{"n_kv_head": 2, "activation": "swiglu", "norm_place": "pre", "positions": "rope", "rope_fraction": 1.0, "schedule": "wsd", "final_lr_fraction": 0.0}
Each number is 128 + 32 x the weight over the matrix's rms, rounded and kept within 0 to 255. Layers, rows and columns count from 0. Numbers have three digits each.

# layer 4 MLP down (transposed), 576x192, rms 0.0661, rows 379-472, columns 48-95
121157053125171114028088155082117145172175143110030126144077099053083136172115155137102179153114127143156069130143107155124057084164132135144098
169149105085116153141170125105160116048127118085053091152129108173137172122139139149116165164162164110130148146134169047118160113168097123133151
123105068171101138125122203148094129214180128162123154137189101078134138116121103126108130180091106134076174158215136065118094157038146137156164
180216156143117117113145118155129102103172039149098191139097120175125163156099118117116078146173126140115130110195170143192111117099139098137159
149126136089108147097073133116132119137109138094110164088127156127200156150182185162063102185150126107131154087086065192069144124196116104146122
149190167147110143106173088112113136106144134101123164083142163126045117120106155199129063115116099190112159133178121103096146160117092137203189
101101119133136130121130147120155083160030126146190102143104161110111159164066151152170143141125123094168146114175153155120082120105182092188142
154147126088085150209138172137153079093107051116108137151171164136153114159166106166123114143126108197068154119106166101116147191170104134162143
163124117089153136106126155112132130155144223083145125163151162186123140153109184098100089126085136120154149108136084117081142145144129088206121
129088096135150226164126093081131169110174105124142122154175161119123144085121170115176081149137119154102095151106133102152127150094108121133130
131139094124156070150104134042140133089151072159140160177086143118123140095135086114114168128118143069140145092162121091179164194153086094088126
102116150084113114125135078080144095115120128125177124133181101162107195117080088086109131228108150109121115154150104151161123121079146109121085
142150106173143096098123124109105106161155140148142163146156101070131164125127078112158169207128149153112150187127121156155113117130108112184132
103177099115086090124123122142159156118186139149116157073097130154132122148125159135126161128154101166082154136057199159120194141063129152134082
105133129132159140113137129130121196147186159087122117154098115053161169117129130190128116161092142185153177145144146131115085146088121136154134
131146131097135123129105109158113068134126151129104087112089166110155132144147155126094113118113173167109152153125079081075084121068092112132074
160111127110136106164223129104136144066146051134093080102110090127160104101176075110072137149151153144117152126182097078134112132125164140170098
187147091133128110157062138074108177112100098126211108064087096096110125137128083103113159117107117136132130143128095131148065080112130119080112
094188101131150140128106166093137150136059176123118135151119116065096135126119127105132146111129103155092149156123103099105194110090115078132140
120135094141116158119132199135079137116148186148107133128097124135130135145134123095139129079190106125160139099100190156090093137084143127150139
089117098153148136106190157165124126088113128092168118152105202132155132103068141053121126128067103117100122062024052119092118160176105119131129
088088104139164131131123144149150100132077088132150109083225146184093070133100165072064122094182171086102110129138101174152147152128190111112146
171103170042098054105144109121111148147138103123104217156091095123095122129151146176172148102113123150184124138096152182088184101123064172136129
171117112124148122146105109162189139115109175137098077077127180126137124154165121163097120111191121159142131123066148101186139111116168121165177
145126111142112120159106149173118072201134165073091134043144143164179151146127133049138188102133157158206166086077125101114116135085209129075152
107125081078141149114105156115114151130130091136111108119152095123120164125086136067190130157088114065133132126111132127186187093139178167150151
146123079107100119108101135163095118161138117155106142122171087126091163098170108155132156105128090140108099096122146109143106070118131112170107
129062141114146167142176169109078127069161132072207122118102115143128145170087144129151116108154123109144131119112117068105119178159107112118103
109104151140138133144139121138148096145128125172186092060108078099186139194167134159155137127131113104147134163122087109203055118152105147071129
156169122121156202156146057106160136064110177142146145077139161122094137059117093141103160111128139125089175131072133123096144114067114113144168
122089130070104131136077122136168114142082115152165158134173109165107214153101077115099120211163074146105059129099075158137125166143119214154126
171110194181164201190102146160151092176099095109136116109135166076160140067108132087122132125131157136115075194133087101143125108117137139088141
176150136087059115078185123166138109162164158132103094128108175212124135091127164165136156149124170101109106172063172184129113056038155104169077
113120123112087090140058026080117144146146121104151136068092170143146130154134190075083228092137058139119158152105154115138127076092135087131069
143072158091059156145134187101108145106092099159081112100091077132167117124163125161157175083113210081148136150156159119118098140100130127053095
157094116140127128137177162139155089188135186086133110096093132138133129202132172117095127158176135125125163152167126107148110117208134107123163
177078074148135176131096071095116106095134090092172136155086145115091081149146114103091070144085129120124146127122100133135178115185128128111156
239130117136089075141160137114102189156091166134171144108079112115188095132138116110123166077140086114154143144134168092147129143095091104141128
122156084097178100173164211088142097121134137174157100142157165144159122084158109118144126098095164176113133172092106155124127120151145098111149
129122126156151079114162101126147174113065131129184141106141094150101106079145139146122077163152160093121136107166105067066152126077160158097177
113147146123113063132132063123160155150155116186090079142117132115147088153147109154154157124132098188171132140116120121143121140086136126179102
162167162184055133109153143118092176101139094154162139122108138128154112134155091133087130148141179146097133104127143165106120131165145096139135
126103133132170089132115085104117159131182135091104208182129112125159145120167119174082097208090112164126151149076106185038076125139133131115160
103082089161129110142137124082161137109168149125067136209185155142151168132140129176085120115127159158073129071115087112070157136106056081097170
100126126109129114156136147163132137105118109145135144094145197115133095203163144168143093134143115151140083169156083131130104225126113106155109
102151185118092188138215128123080121084146199147118148133136154156137177137118096222138110090170115093179107151104085144116053094167131109105133
128109045174164135131087093154132105113105108145096130162117150134104119109207118110122069118164155177119208122151109150133155116129144145133143
112134144072148114134157163184090130163141142138128086175135158115154131156100129089127140168144128185171093177135076151109140175145123176116152
087184194167091139109111123139130155148169093180056123141157097164118162116137116154112076161127186148075122100117108140156070118158154120086139
150151113120096159096112124159129135137199108135116103086129125187139098072112156033084096123080126124117127147138138122162125156105127135147098
110129130081137086140111145135115163114126153122132154085115154129131131186102105068165098175119104142093145127140114108170120108130103104114116
153119094138160096133096112103074130175171127098089143114145124090123141090130080112152007077106142115116138140195074124174113135122094150090201
095133136154131112166101146172130136062088144160097144096145156069158157148158151151143152114114188126183131098139145139178115200131122093101146
185088147177083116118183170185166170160140135174172149105158133153128157118131132049167159107100119121130126170134110151154099111146084188099184
046161140156138079171185146131094081152077161118096140132149141151226124098132143093147075176175107097164151118129143079137044117128130087101112
154134157142145149127102059124092103148119092154097113133159110136098090137092108125145107069105106138070134129123101162148193161108130171200058
105115075150155196122145195159080147134183164159165079139144117102108184130117183096118150127128169105151097165108121173169155105096103099136184
110124108149142142135162123118094112093171163116120121087164144206128122039098095100157121111172141064124114184120095155088079144123118058111125
139070072181145112136130105090121139120131111159162122105131153158171101119083091125151057132072156151124124159124167061193104116107099147092159
098133088068099152123134108160124191124132115101089162092133120126065107098168111189110158088149118114119138188084165196144160164143174119140064
147128129102125094163061156165111169109140087105071161118127040181118090098120128129141178113162153108127173136135180152098087057091127141145095
147118196141110118157102085127121113133140194127128115137133136176084047183099118071106137130129099121096130149103130168187151149208126140177174
124074133167143136147076154130165129046145124121134117112117133122108136145124131095139126124122109143117140133111154174117082067113169046184130
120111153185156205082093143123172147104119181058086128138095104104159119119115180156158081122143089137145134145113115137105133092098143085126107
112098094099153093108151158114120145155127191128213130081081152121078084167097163100167083076190114090163130129201148077136114116112106099152103
120197129083125058157126100144064169135178102110041082173110104132155116102163137171133123125114215229125109135103117139120193189101109116139108
110173120120111107149093084121156183139112086091172145139148101117135132105161100214149074092060113100101145126095075114202216141173134129133151
128104142101109065159139133153136129130151127088229109115134123148157111119103109094090157103110136122120144111220117118164095129135101116141121
093098133111161070113200110110109098161106114134164154154104167131137088133145130105145109121124143106161121144087062108128111105074140121091123
181119179151152126140109095071125170143116141147190112147106069108144110144101100111082101097111196147169144101161135133112091167136082071123129
133095132117119103164120095123144111169076113112120176150123135147153095139097133112124076170180119103097189119136097085132099142117120152134134
103144053130145167135110128150131148150117184160069091144145075118112123159114083126079110125165115120111156129055153175138085163122169086099135
118123102105121173093190166097078123128154155121214160123117102085149203119077194150152140155179145098155139108119121123152141117172066164156080
178168102100094131132082063109087125174177074189119077056088108091142170117138130156109152142127105119073120136151167074172133147122100145099139
168130060131152101154115108136127188183119094132126100094110159161127108146158146173161095125175141083170118127150093111165097200187068194140094
154145079114107121107173164052090079160127136138098183154124140081201148157183095149135169085150130070113140119145126086216139094153116084150184
131132105095123093109166106133084061147112117172126123080103109122110194081092138142145127089138157076130109114065136167146205146111206150152100
105117195173131131156116162151132158101124035099134150155150146154125129127069133102117118176089129149140078140144136167148123159134138117168102
088073145140183164116090137115186167137139092070187125113203107156117123117092142146146120129138203148111039092125107126121172158125133079119140
083175179089153097121130052111150079109111147125083140163165135131119096107163144065124120189119128109104100163099177162104196076061140060120158
134122126093084113220089110045135114072161085146145131083101141158165129120202183114123114137118155119139147116126050122088097115072166166070127
115160113129180132064132144087117159127143102091134138080146103156137163149153124126130137119153066057128126074154083126106122074119146078144182
122118100124219141115108081122110159141104134145128099093174132106151123114123133113123126157110125122137091144069161186166121143156118083133127
130143141144162087210138192132098081078128149108120137142154179133116095085175118192075090164028158108148080105124121099125088146097158128157161
095100150177152108098137050070138171179172098114103104118149160127156092120165058088099186098094118145131108158168114178175186095194104136125101
113200091165131172154119161119132110122070119119119147117122106102115096081118178134106130132145140142132122122035129125099137133136066142174137
127132097158174158112096161122042136111143144114154118115067127081136131113118184118113116135154142172138125093129113100142111160147086107149075
124133117141093151157149083157191146114155101073134141126137162153105142078117087213176192147151120145121117094215099123167146142111085109143145
148091136065106154142122105120147119083172135098148094158132159136155168063140107150161129116106116118107119119074095079140064133079063122143131
115158130073079052167139076120148113103161140134106129145087131089112141123133118172093200089141138166153092108139131024142058151103059074158137
107164090132113107167125087123126154141139151111145177089060152135094110166161152096183131137154169139193092129099130078099117144137081119116163
139118103093151089138094212103134116082053163119180130143085102088135152122090099095092151096138111091124128168088101143096088103160138156132148
162135076145101138167139143153090029107180110129135089115170132128112166168101105130116134157149057127114081071187155139150126111081092181174164
124115078141152131103096104101068108185106171074066122124024132180187127168140128155140138102129140099166132177112115152087132138191098133166084
# layer 4 MLP gate, 576x192, rms 0.067, rows 380-473, columns 48-95
084148176160135124154094128191153161157147181159196092157161140176121081119086102110116187153169144131105160139146193182116120102108126074176122
145111106112113145154081176144113164173135154114130154170110141085084122161126165199160138182135126154149144071142135068147097169138160118183124
155124122140134118127196120097147115070119165088134120092134106069074165176191133159172152092207169175102181096079112086139154091105183082122123
144091141116160094170159066157108049124061166168141155123104125132132091220107166143129104118142180112174088122102200152161087078142140112097142
110121156093131186117119165187135141142098165107156131134142095149091111146085130172127124095151215158112119130083072078106138117158141077104161
179104129128153182143100115154152157151088131117156124073122086141083062111078094152084188150180166156104132145104172080106063133168162099234103
143093137155146109126152046147112119157152120055123132119145120155097087146120094157158183116117169130124185126146143167164209114053175145083168
154120124126192128114185169106094158093126082119142189109112161180102092132148087150104135108080092165106115163123121135126134180147083116166100
127128047130159157205160107093123129060072134113143083146143116137144103137149162173061106147106143154148117223150082143110166120186117135146152
058119158156121135144103174116146114181144141153165090125131109119084121087149179146127164178104139111188089185153170184158115078152162088169138
135076098192095124175093147091062032221096079170134160144128097117180074128128184131070158154097102130061081139115129140074080131096139156110122
114117130136090081140143125118107172128098038055166104108104100150148166145131157153113122146134094153120115177146143130132192106102097094090166
134143141186045128113145119099154160118097118109124137142181184150142091182146095126148102114121146104160094100141170160130192173133105164132117
173120155139089107166113116133160154112099113114139098097142163155108169075168077130180134090056130083118171118165140162105084162082128154123134
138188175141170140117122145133124131160098170160103100126157141131099115155120087112114127109116070076146159116144105130162097148116147151134169
116153140148116095121188158115108140150115119143116145116159131128159131181125104094103108149124128090144094167070094136118179156148124173162100
137157179110108120091173163087153125165187132159121126142154129115068124130136153020069142111150135192136135117166093131164189125099118139193186
125104098088103166111174087107089139200114125153142134173134131129122181074131175137135166104153130108145156123123129131158158061212142062130140
152102123093173142150129124115135049172084112072187132084157127159103131143103140144117135131111148141159157137136105172138105108127117178098103
124151150125099087155083172111084132194124082123102101184147098139144145099148128155065148136122164135158141162085149140098108099132108187121144
108086182121088091082105121140101112121115155103151141165083058140194160109131128131143080143123089117128196130131127134056149130115151114178111
159121157185120129095122149114088176109108137093195136107145129081141112149178139145250087144157108121139158136095085146081149130158138152120150
158114126109134136136166135142167149080079129106132148126104154077127090158058132124082148143094121134137069144120139123123131151158129163183110
138120108124119075151137144148150175118140129123221117094138119181157149139145151198130080123127119137099119129055156112116164156169074125083122
101095120127149131125118158145117138108111086144140028125136186170149114133130120139195066129128112128103112198119145162117182129203191137064169
110072119121134134122131175152128120113110123140121136138117119112170093087144130187126143119166109065101164123054153145187106121151157100150191
121119130137081111063126076086171171158130153181146110143119171107106138051163113107109134116092100104135098180142181126111134152102080149114152
142117087164072093077144115132138103150160163125120138104065081140095138140200155148110073084079150132132187097147103097205094202163162104139113
024098103160138084099135113167145118112102111101163094102104100095131144122114132106117171144132099147176117125155090090109164082114148145098079
188107074157115181153158073095143104118081131100105112139096112135141140089131168170136159111146122114132166109082122086105155137116098168082151
146103072070091058084148122050138120106111169163121120163155126094138145150098142137138161082087129096120119121132062112182117165099057156122152
089080153159180137060114132091077144160143109150133146139158139144099117123148162092055161150159135133132127148205167139096114139144118145092082
153117117113168142099118151094181115131117124112181197130217193092100148115127074086131156144135095115148088077135205062139107136091098152132074
134106094176149102158129179105103151131095143163157125177187063149137146133108087160149140145054098148129116176147142118159081165126112133113143
147138143152132128112137121083116107137116147143135118103101099110079096111129141113123169138170164139139095170179132129119115090192140144137104
150149126136065083096129110123111101186124114135090124108127131122151164162138126103107185109136133184140059133156107151083140108157156169106127
105124127131155133164150135135127165119125099153132104104140116144096156147168119127078066134117152148086088179119150065134121061162135089161148
095146158133123162134082148147145133143174144134115133149085173145129117109118105122089077121120185101121066123158115132146132047151205194106085
132111108181179088156137180144173130104119149110105109140112142096089112100149089158178121083114164072141110171119156141137112147160095124102145
191147151163200095145172154116153157161134210184144156108147144189073076149120127123087146082170164112126146136146081118063133133162145169059156
087127140169109117139134179161110125092132165113077123060129109095159118134144138115104150113159140137128103120145115160100168183127136123169142
107161139116212133149103127058138123164083122105135143164080095109105087099116155128139169141117142150121125104196091120172190110151061132096107
089129073102118146088136165118167081143118102048163141127100206091176160121156133121100141119172157143123119085157081129132090127104143127139190
115075151142132125107111102117125178074142139132120120139166151110159113185172145099144150145080137087198148147099119122110126117202170102185137
121145130136112085132139167205126204132117139106196152131086147127137113099128093111084096139187135127102150080123206132142130105083083116124172
136132117101133132133167134131167130136093165127130133169136158135114164140169157069165093144136151137162143175100132168112164084161100195124114
148101078094127100083085106163095150164089133132116082104121135126165132095145121118186109241118144105179128109143112158158107096177194173082071
154092103131155125174165173099097113078090113185154130115155096119193095128153128105197153109163125093147144068150133122124148189161106040097106
119113095132130151174147167157174095086090098117097082155034126084086135097129123116116123147097104117157140126187184116175082150098165155099137
178122091152109126123121123175104144099134093111147136130153117132086092075128159146086166215160143116112112125160110138098120117144108130080171
158066118103109186155088112156147169137116168093097149100072074104086111148152151112164124114137173107165139085135121112171105059068143160136113
114101117113168131126092190089111149075129135154156134180166142141145141147131140143166119170164151142183146125120102120101138137126128126080089
067082130157118132115112130170134188182160128134160064109078148132115193117100073105152077140086191131093108106170141166124137169163184154149138
170127112149142156117156138104147157108094163136088166112117110175153124128139082149138129122106091169101071104056111104134146165136107159113130
150139070161085105080136187175094117149077146071131118116118111111159124120119147165076136133143096147129149167119087129112170137162169132138128
157130129171104067120133094121129163134074091072102169148109098114094143113109175172143100174128086089089153137169116149065107116095090150089045
138109089167082141137027099092101095086100149157103104096130123167105114163226125181123178128112161139125107187084146175204202121081095137145158
127101175126161135164099143127178121120088077122082119073183144163100109068122103103143048158131151160136127150126078121098147123140093141132117
196088171095145138132169078172108171177136157125133143160168193123109136127087087133134138128134111149130081124100124100102139081176105126069179
162082138146149182060098138162088126112139100087162121107099125165112106128050162111119190110165114121118171158115167142087128085107125149122139
142131175097123212070154130143110174155118157160111197162097171107154128144117128181120113125138099175112075113139107166137134129096111140159159
177083137070134105084117138171105114147109103144178111163135149138149114101119163155110092144150133141118135068143142072133128037096166138164110
153080138101087150123105152130125154083145092181165144121113090073167163085069112135080143181181165162167070168126144165110113179175108083169104
139157133110079088140197085155145139058158126184143122095087134083134168155091103109072094156114155125180139108102181123129100125214111099118205
146166119107106143128126163160191159141064164145147154095109116112155173139112171126060082071125083138145142155181158171158061190054140076120152
157142186146091156129089143138129055083134116092135153143174132154098133093077132149086184169149145118092121122167172088106157155176114096181111
145090113127105177093126144171110091120153175082196119118100114089141167122086112101098224084163096074112194167091118150186195149121120126082136
136103128121129159128107103113193112153097124154164149133102108138174123086071163164102153110124072128164114125194133127086165148153140114112090
098057100082094125152083140120101156156148109080188132129084124110143098082106124075107128121128147088143108081126101094136160169112136144138104
094153150173146167138085155102090157083105084125129136092123143119101133090163136113176096184125111163112114116134148122087136169166160054088097
154138116158118138122175133133157082128138133134123135143098153146090080186132078138069162159097154140140105120163132160154162130120168135107074
133147119128094132138156123121159145125115152098171143094157098174087186104069104128116121202099122178123138109130114079143138145166214090077174
139151124154157110102178124166141055099087115127139153159188129156153069187153115141136066139135152154101194103116071108197153119109106103136106
123081158127125120145183166118160166158242157131111146157073146066112146135158093075159126075087122057116175177123121128179130142120093165118098
172085137152126161144140178113106159120145125120128166154125112119150132137164122102120124109101123124107157130150100128166089106142164078105193
120108062118117207131119134144146107144151129183096107152155169099152161082143126130167125117168144155098133202106158153149158128143189194066144
089146112124172115136155119093135082156126171099124119104175159122119147156163096117093089144111101116127085131158110125119125166121124095118126
154132135098103113129174080198144129148137118114102102141141099146087132101157137111128159168179160156133196142099136155143113056141153190071090
093134135120150107131112088131096135127134149135108094127130116133074066123138124108137138118149090080070106076193133158080127066143088136103120
164145176126148105146091127112157114174132152114138149120069106174181048073162164026098176097095143084111118192158136117119184104117165121130147
164165117168160129133147165122109134087111051178115069122176089119162126172204148111078147159126140138126142139154204129147122160112170129163077
106117049173132094113133159140129123194059106135133084159111132124068113141168103123135109111140155089109076171130167115185141128161102153100120
195130095181109144112145216052055092095133068092075139102106126139120164050104172154102138067148126151137119112175104150176175051147068152118098
139134120182149134136116146106195115120127090088181159095177101093088152092111123099114133134128093187064096104177123160081149136079119133131095
144115097178111136126124108164086099091109153138139144178074172122133119158154123081132202159123142071111073142155125142094143169117144187129132
108105103114096078130155140158081059123118119045082056135104159076148150111088122145131143162122125114148170106124167062142128130205067104152114
131154132137088122131128142153055129125136138161137131091154081160141150114170156092158055085161094164149173129169148119109070084132178126118074
122094106181147067124141195121098126135131067150130126123084098064123175158140101112110129160153119143123141154182130102117127124197092110098072
085065151182111134117060139123129137186160152117085147160180125121148100141075106133161139175130117116126207170100162177198163138104154167145062
159083134137115165134065123124146172159126094088150148105084088098120148104093092133171145115072102105137076187092104115128119163122129152096118
149095104160177103181101163103168140160116141134139175153138137097097125141093108144140126104141148093097116132125124176105134122158090140150116
152103120126078104117141090051123117140137168125137140131094127064125089090120059078139176050094137105163146093105148125104135071099094150138153
116150158228087061154122202170183141122117110086090128168189192097137047090128111147124146141120088125166129114189160139140111132105088098093135
112103157145103110134117126128095142145108183141119083197119113180115124103100154173140127061121100096179168144066149183073150099180087147156113
# layer 4 MLP up, 576x192, rms 0.0652, rows 380-473, columns 48-95
147131098154119105149102138123093127059124172119088124131061182127096099076127177111129136167095138119141132124139134110063100196099158107124096
165156134137115108173146165161172146110127132159160078101158081141122080132168183130123168125142109181094090104102096040176105114145098113150211
078113168173120112152202146143123162167097148089144162170119074156167149134147104130080104125177122133167119115148098148131107120135241110124133
117105137136099201133128130164161110152124176158112178130090141115142135106096144146111139127134093134122167115119228093111094100097187142149104
078153152093147175159107098133136101094084148124165143151183112159123155083165098157117146108112122133100160133068116109162134185168164083055131
075131123079156110121119104131141140175094156122131223159153104160138136145135109128167158157125091073170135128124126182111172136133065114132073
119141199144105136134115110126099059136114152146165124068117103104138126123161143190159095175121116168118080150145112142132080132122157101169098
136123134089131090141156152166143179153168210076165126142142140164110114139103131162118106157150133149162103153154127150124117171159103094150153
109117131094092113128085169153150139127168122106139136165104072086156146157176152123074086060042178136112155093079067109136111140098110115182092
141139074124169133163092143102105123139168050121191168153094130111164054164119143125141153174181176177177119115165133094123146167160096099086171
124128139051149091203163096143111204140196193133184134085155174087088123174125057113190141170084121055126117135170084117144142169166095101075062
142159168155093147120100147126101082131156203137092072141079138130119093159141078127107143137124100093169157106131173112137132096169164140154133
165054162144123134145093171075130116119102133159138117123168133119064157129148112063098139140104104061106085132113085121138136165133139123115124
151151139205130115105108155149086100097139148127153095103106178170127116091157084066115182093179172132121120112115132193121165106133160142152116
083138145130147183174071120078151053116184143140106101095110119136124174118125146125147095116159082069168133164117107138090101140133123176093130
104147117093147103131151150078144119120166116115167118135162162084161124128140139085093150130140130092141185169179193144086123145148142126178113
147079060104167099145144103128164141086113118164222138134155084091079106076086119161177106219138103123147123106130133130114098178148124076088107
122103140139102178155124159108073130132165151156113116091139112044140069156088129135119090165127180158191159095187142166129137102189119038110181
141164124164133138086132094174054128127131093131125145155082148156151085138088139154110144174140145096141127164135103155198107110146148161076150
127113047087122121141164149155060136095201076119108109122208123146172164134075114107127121125132180111152158137097116130112180144158190161161143
086096168090119129111115139128112101145128127161107113140084160114078095164049117181061134121111098109133121105161144079102125117139103115126148
121195124071139157080099129129158109140092093034113085152155134123135150111126119178123109098146115153172105133098164153095188127092093179187128
156109145135088166094116159191175162092034112125111106141172146102143114080156106151131133099109144085131172148116063106175154152158146115166088
127168092109190118125152179158114040133133125080134110125113050148152073120185111060148156132088101100154144161165079145158146171177117110204135
175114130080112127093106123102104109112094153178059101115110172206110186170174090142145130144124113092152134176097138156165174093142131106160100
238130158123098127151106139169057137116061073108139138180110084077181113085178086155143090115098129097115141131069132140153172135126198175118149
112114109157104130148134130128108104172198070110156129101147161112123112179133122072134158072142079103116096156125109088146111123075130110018112
197182091115127148067180145112219095177149092142118135127139136150159079122142192192149137131106130138171093113157124160133135125149180132104159
145167119134146125119121151125075160127150104126093143144053125154141150160107133135128161146109088151080088108130122073131094119097159059165082
099144150098109130131111144121125117149154111121121110092033128133131099117129121109160150176106115162098132071060146114136131115120162109148125
165099132135142067130092088091137158159153115118083089168187122178130129175162133132138107157157129166152163107127122148133159144199155107178106
114091097149100161151137102190160142141128095133080121111007119150118132198150089106160152095130099042107130115158103164155147085138175114122096
123137145147083136156145161149119235155142115134122085111144100092171211121190137141108155150132150138150142105150104097084106168135101096086132
125179088105106128169135159183145125173151102113114118077125153127144131124151119101139089107148065173119131125124155127134147120192117136119131
166112115123153144124126154139134140175104154130088074135112109143131134155120136132123105110135138114123117132129112157096107143163156124123143
159123088117100120122143111111104111176143089166171152100088104116102127081159110112137131125097116128140155153139103129131163104220095172087111
107129129067100084109084109149088073134099131181096111114105128128167136062082128102134194086108094088129116160102101141145161119102164149169097
141083077144105118115152122121154118166108045110115068138149112156102110138168101156099112148082089105099126104157153100126144127115158140174134
133141133140075187131103107111089133180201093164144127123136119166155107153115166148163133155120056198124130109128131158140156186151108104138130
149121135123152156144095194170110140152164109138102132100109177142163164111138158118148106180113140124117102083128135100131137158193116126124102
138109093126151089131141130095133144109116088117186124158128097135114118106107125106147184094143131138114132112146114088127101150097119104151114
114182150132104101150053190110102179179088110098093126152095166115142203189135086176041142115057129136161100107133133140081112175120075175147086
094101118107094138112159139155121204148136102129143134113100172045203121097206167133131116165108189105132178091155151128077137153123182105152138
080189141132153130110131120125126101127112136089123134149152121157113150088098184052094159110126152157199157187103136115116118132101117142185085
114106145137152137142094091114081151117156092123162145119126147101140151164113132158082078130126160125123147138156154131131128120084126186105142
080088066169123185131131136094131083141082146085039080115143147127102199164155069123142088111138143092100220115168118184083172124116053166143115
150159095085143099097091089159133148129138135087092149132131161170126170179120115163159113105082096109124141100119113173119212119067132128171153
102150147169100172117128130114102170128152138083104133107156132081148184082104099153133134095209112130108076062088120112196081108168198075084147
112127093124109108157149198118152119139142117109060119144133101117097159136129097106163111174106089112108153126150127134119083145138143113127061
135178147123156092089128087150153117118119107114130142068061075109118135154192135071091112084161119137109142165164092095149165098166126176160124
123120117122101072142102122124136092174185105174128149128109183117144104110077127111149155207092087110175099175168144092141085157140143150135136
139092172115168052143070188072119118122127155146142155143119092136178122112128184113114077067169107118176140177120098152118123105110127089057193
125140103130110050140186085141126153124119127162114037168165129148126088149104105064144095054145174021119170153151168097115145150128063151158080
132119070119174134146106137171157119155120093105169101106141138136145151184105076111166123124146081127112093100132117164133137113154138170104099
185119123152091141123116127165123106096141126092109113103086097117159151201125113077140108106143121095140145134130119127107092142143143086122116
154191165140116140065147126122117088150179142091159133165172095085140102124211097109083106132095115075162117200106130120089092107130107155101153
086123101104088128101089140069111118099154106151112119134110127179152068108148182138183162080199139218106103170129133140139140209174114153143068
117121112106105108120094095127081157061045117194135092096145113111110175120145154103098119093162023142165141156139103145091120150210162154087122
151062140104156118170106103173059160100126166088145154135126158083137115157165162134111135187156115094156118125169105119118183122118163193098096
117101130124107134152102118125151145188165170115147174127175127114146132104112076147145111130031152104143193117163154184078105116113125087130092
105127094100105107090097072138138103177139126155181147125199104156118139107135097096157105077142163172131172188142134149173108141171170085119182
137133153183139174089061161137105116137146120137113090138103062135110179068137116115165107153132139060136148124188183106095166086104141114121139
137098092172171180149117172157163059153146098176134094186176097201154074159114104151142159083108179124189179087058136125106117148191143146132138
118146084142078140101150127153136114126150073159167130119188144126120151081105089114090149083136159153072095137146084117137124113143056177128104
146077131134108096105116132155105155168161069132098101148162132105172117162099171148136079173180134148118095131159137095154123187139116165140107
080082152103187158097136118133200173143186113095160046102157119190098077100164077130140121107130116157133117100157122140093095114130179146105162
107079181133134122123120135150158137065166139117139141122095040190111124155073125129132149172076104173129143082096155135189168136111080113090126
101105127141103100151084076129108098173059167134086118197175143129087132119131166132112150100123091081197124106137095161122143090155132100145147
124093137153102133107146103102139146119131103121164125141113132089136063105076095163156158170172101157152081176105081078121114154111157114177113
051124111156109153167107093165166105106100177022142105130136136142086132141096110095133075158102127138084125139106162094147111101097121156087165
157137076078124155110099102137103147137131114121188030136130118145071146094164117145125077175135133163102113057151122162129128122091051164118185
135150150144151120128146108144092158135128145116092117148149080128190130171121114169129170100052112145122143112108117127106158110104121139158107
092151106112086176138149160104156146105147161116124147151116134159089184090123182107202093106072081148087098129178107121095164125167132132111173
168153165156142105104147113106064115170126100115114114122111169146175095129123185067122151110121139135156133121158135170169146065116153110152101
165145157181138103097135135098096096105173106064112128156111113120160112160146132144134217145144133142127104133132100141129122089175133165156189
151127175130126075136133133107093168101139136171121135142138127080165130168157142088127147089147130153151179193114102109125158121140106098129151
144137170126139139159157123120106132075080053130128097132041112116097133089138145153105133121096137197173105087143140082181100121085120104154106
087163078118155190078076167135123076106131105121080165145193148143063153160029106172119086134172121102170115129101180123104140068116124087099116
200076081132148137110103149135127119095163090114122139117152115117185147068139114133144145097124135156201180128147100160138144138113169114155113
082117141090104116059177112155088040177075156145181143184108103111095171176118055113117141180162104135198058110157186121101124094143128122137119
151139139150156133100091146115154142162113135090097126108124094145105126148149093183125155123112109112149152166092194184179132135116117153178099
138116160109111179099128131106124119141068075158182121151107135078166144061139153133160057093131126116095188109168205134159117119077099080113077
080105135166171118112154121111153160150083100109100113123148147130124110138103179132150113167138105166089073145110109126165105165081147180193096
126145146129140125133061191136228107112139105118103127063141132068163133144109107190141125131129097128190156152188162119119079112098189125166081
154147144129153130142139137141163151119131133115146072103133172115146150089120130106101148121094134114088173114152122135135171123126129094124106
151097110076167132104080131086114175141152138103182079079095106105147174113122102097132095147102090148128182083174078153111152093120163105112128
179163133090118083109122097087137056147152212096124148085128131182114141107148169130175097097101189171165140149125144127162076164116125103141085
149186125116187168123145147141155121117118115162193115146101115143154172148113139092094122175129163138116117125137127098177110154142150106108130
179096104097160148139187103135138130084122136144084167113120123155140161148104109211090120135177129141110115087134129133118168135137104113083083
112125128149177086084182170157089112098157125116157101137125106082160105150181174108109126118157130137151165034122187155154096144147057135109108
147145157126160124062107092126107192122083104145108127093143134130155116114071123095123139120142131124162103141136090113134140156158145076135142
120096152136108161119050120084130126062164171132174148119117071126133119132064150112200157052091072088119139163139071094150107096126104144133071
132092149164151147113120102127104068110169211174101148140094177138120040130100154164155089136116082100145125149095215148081164122131069164119176
058113137107043130178142148134093215108095079136131175195146152123159126149184128137151126152136171156126167159162140139093145109169115115157188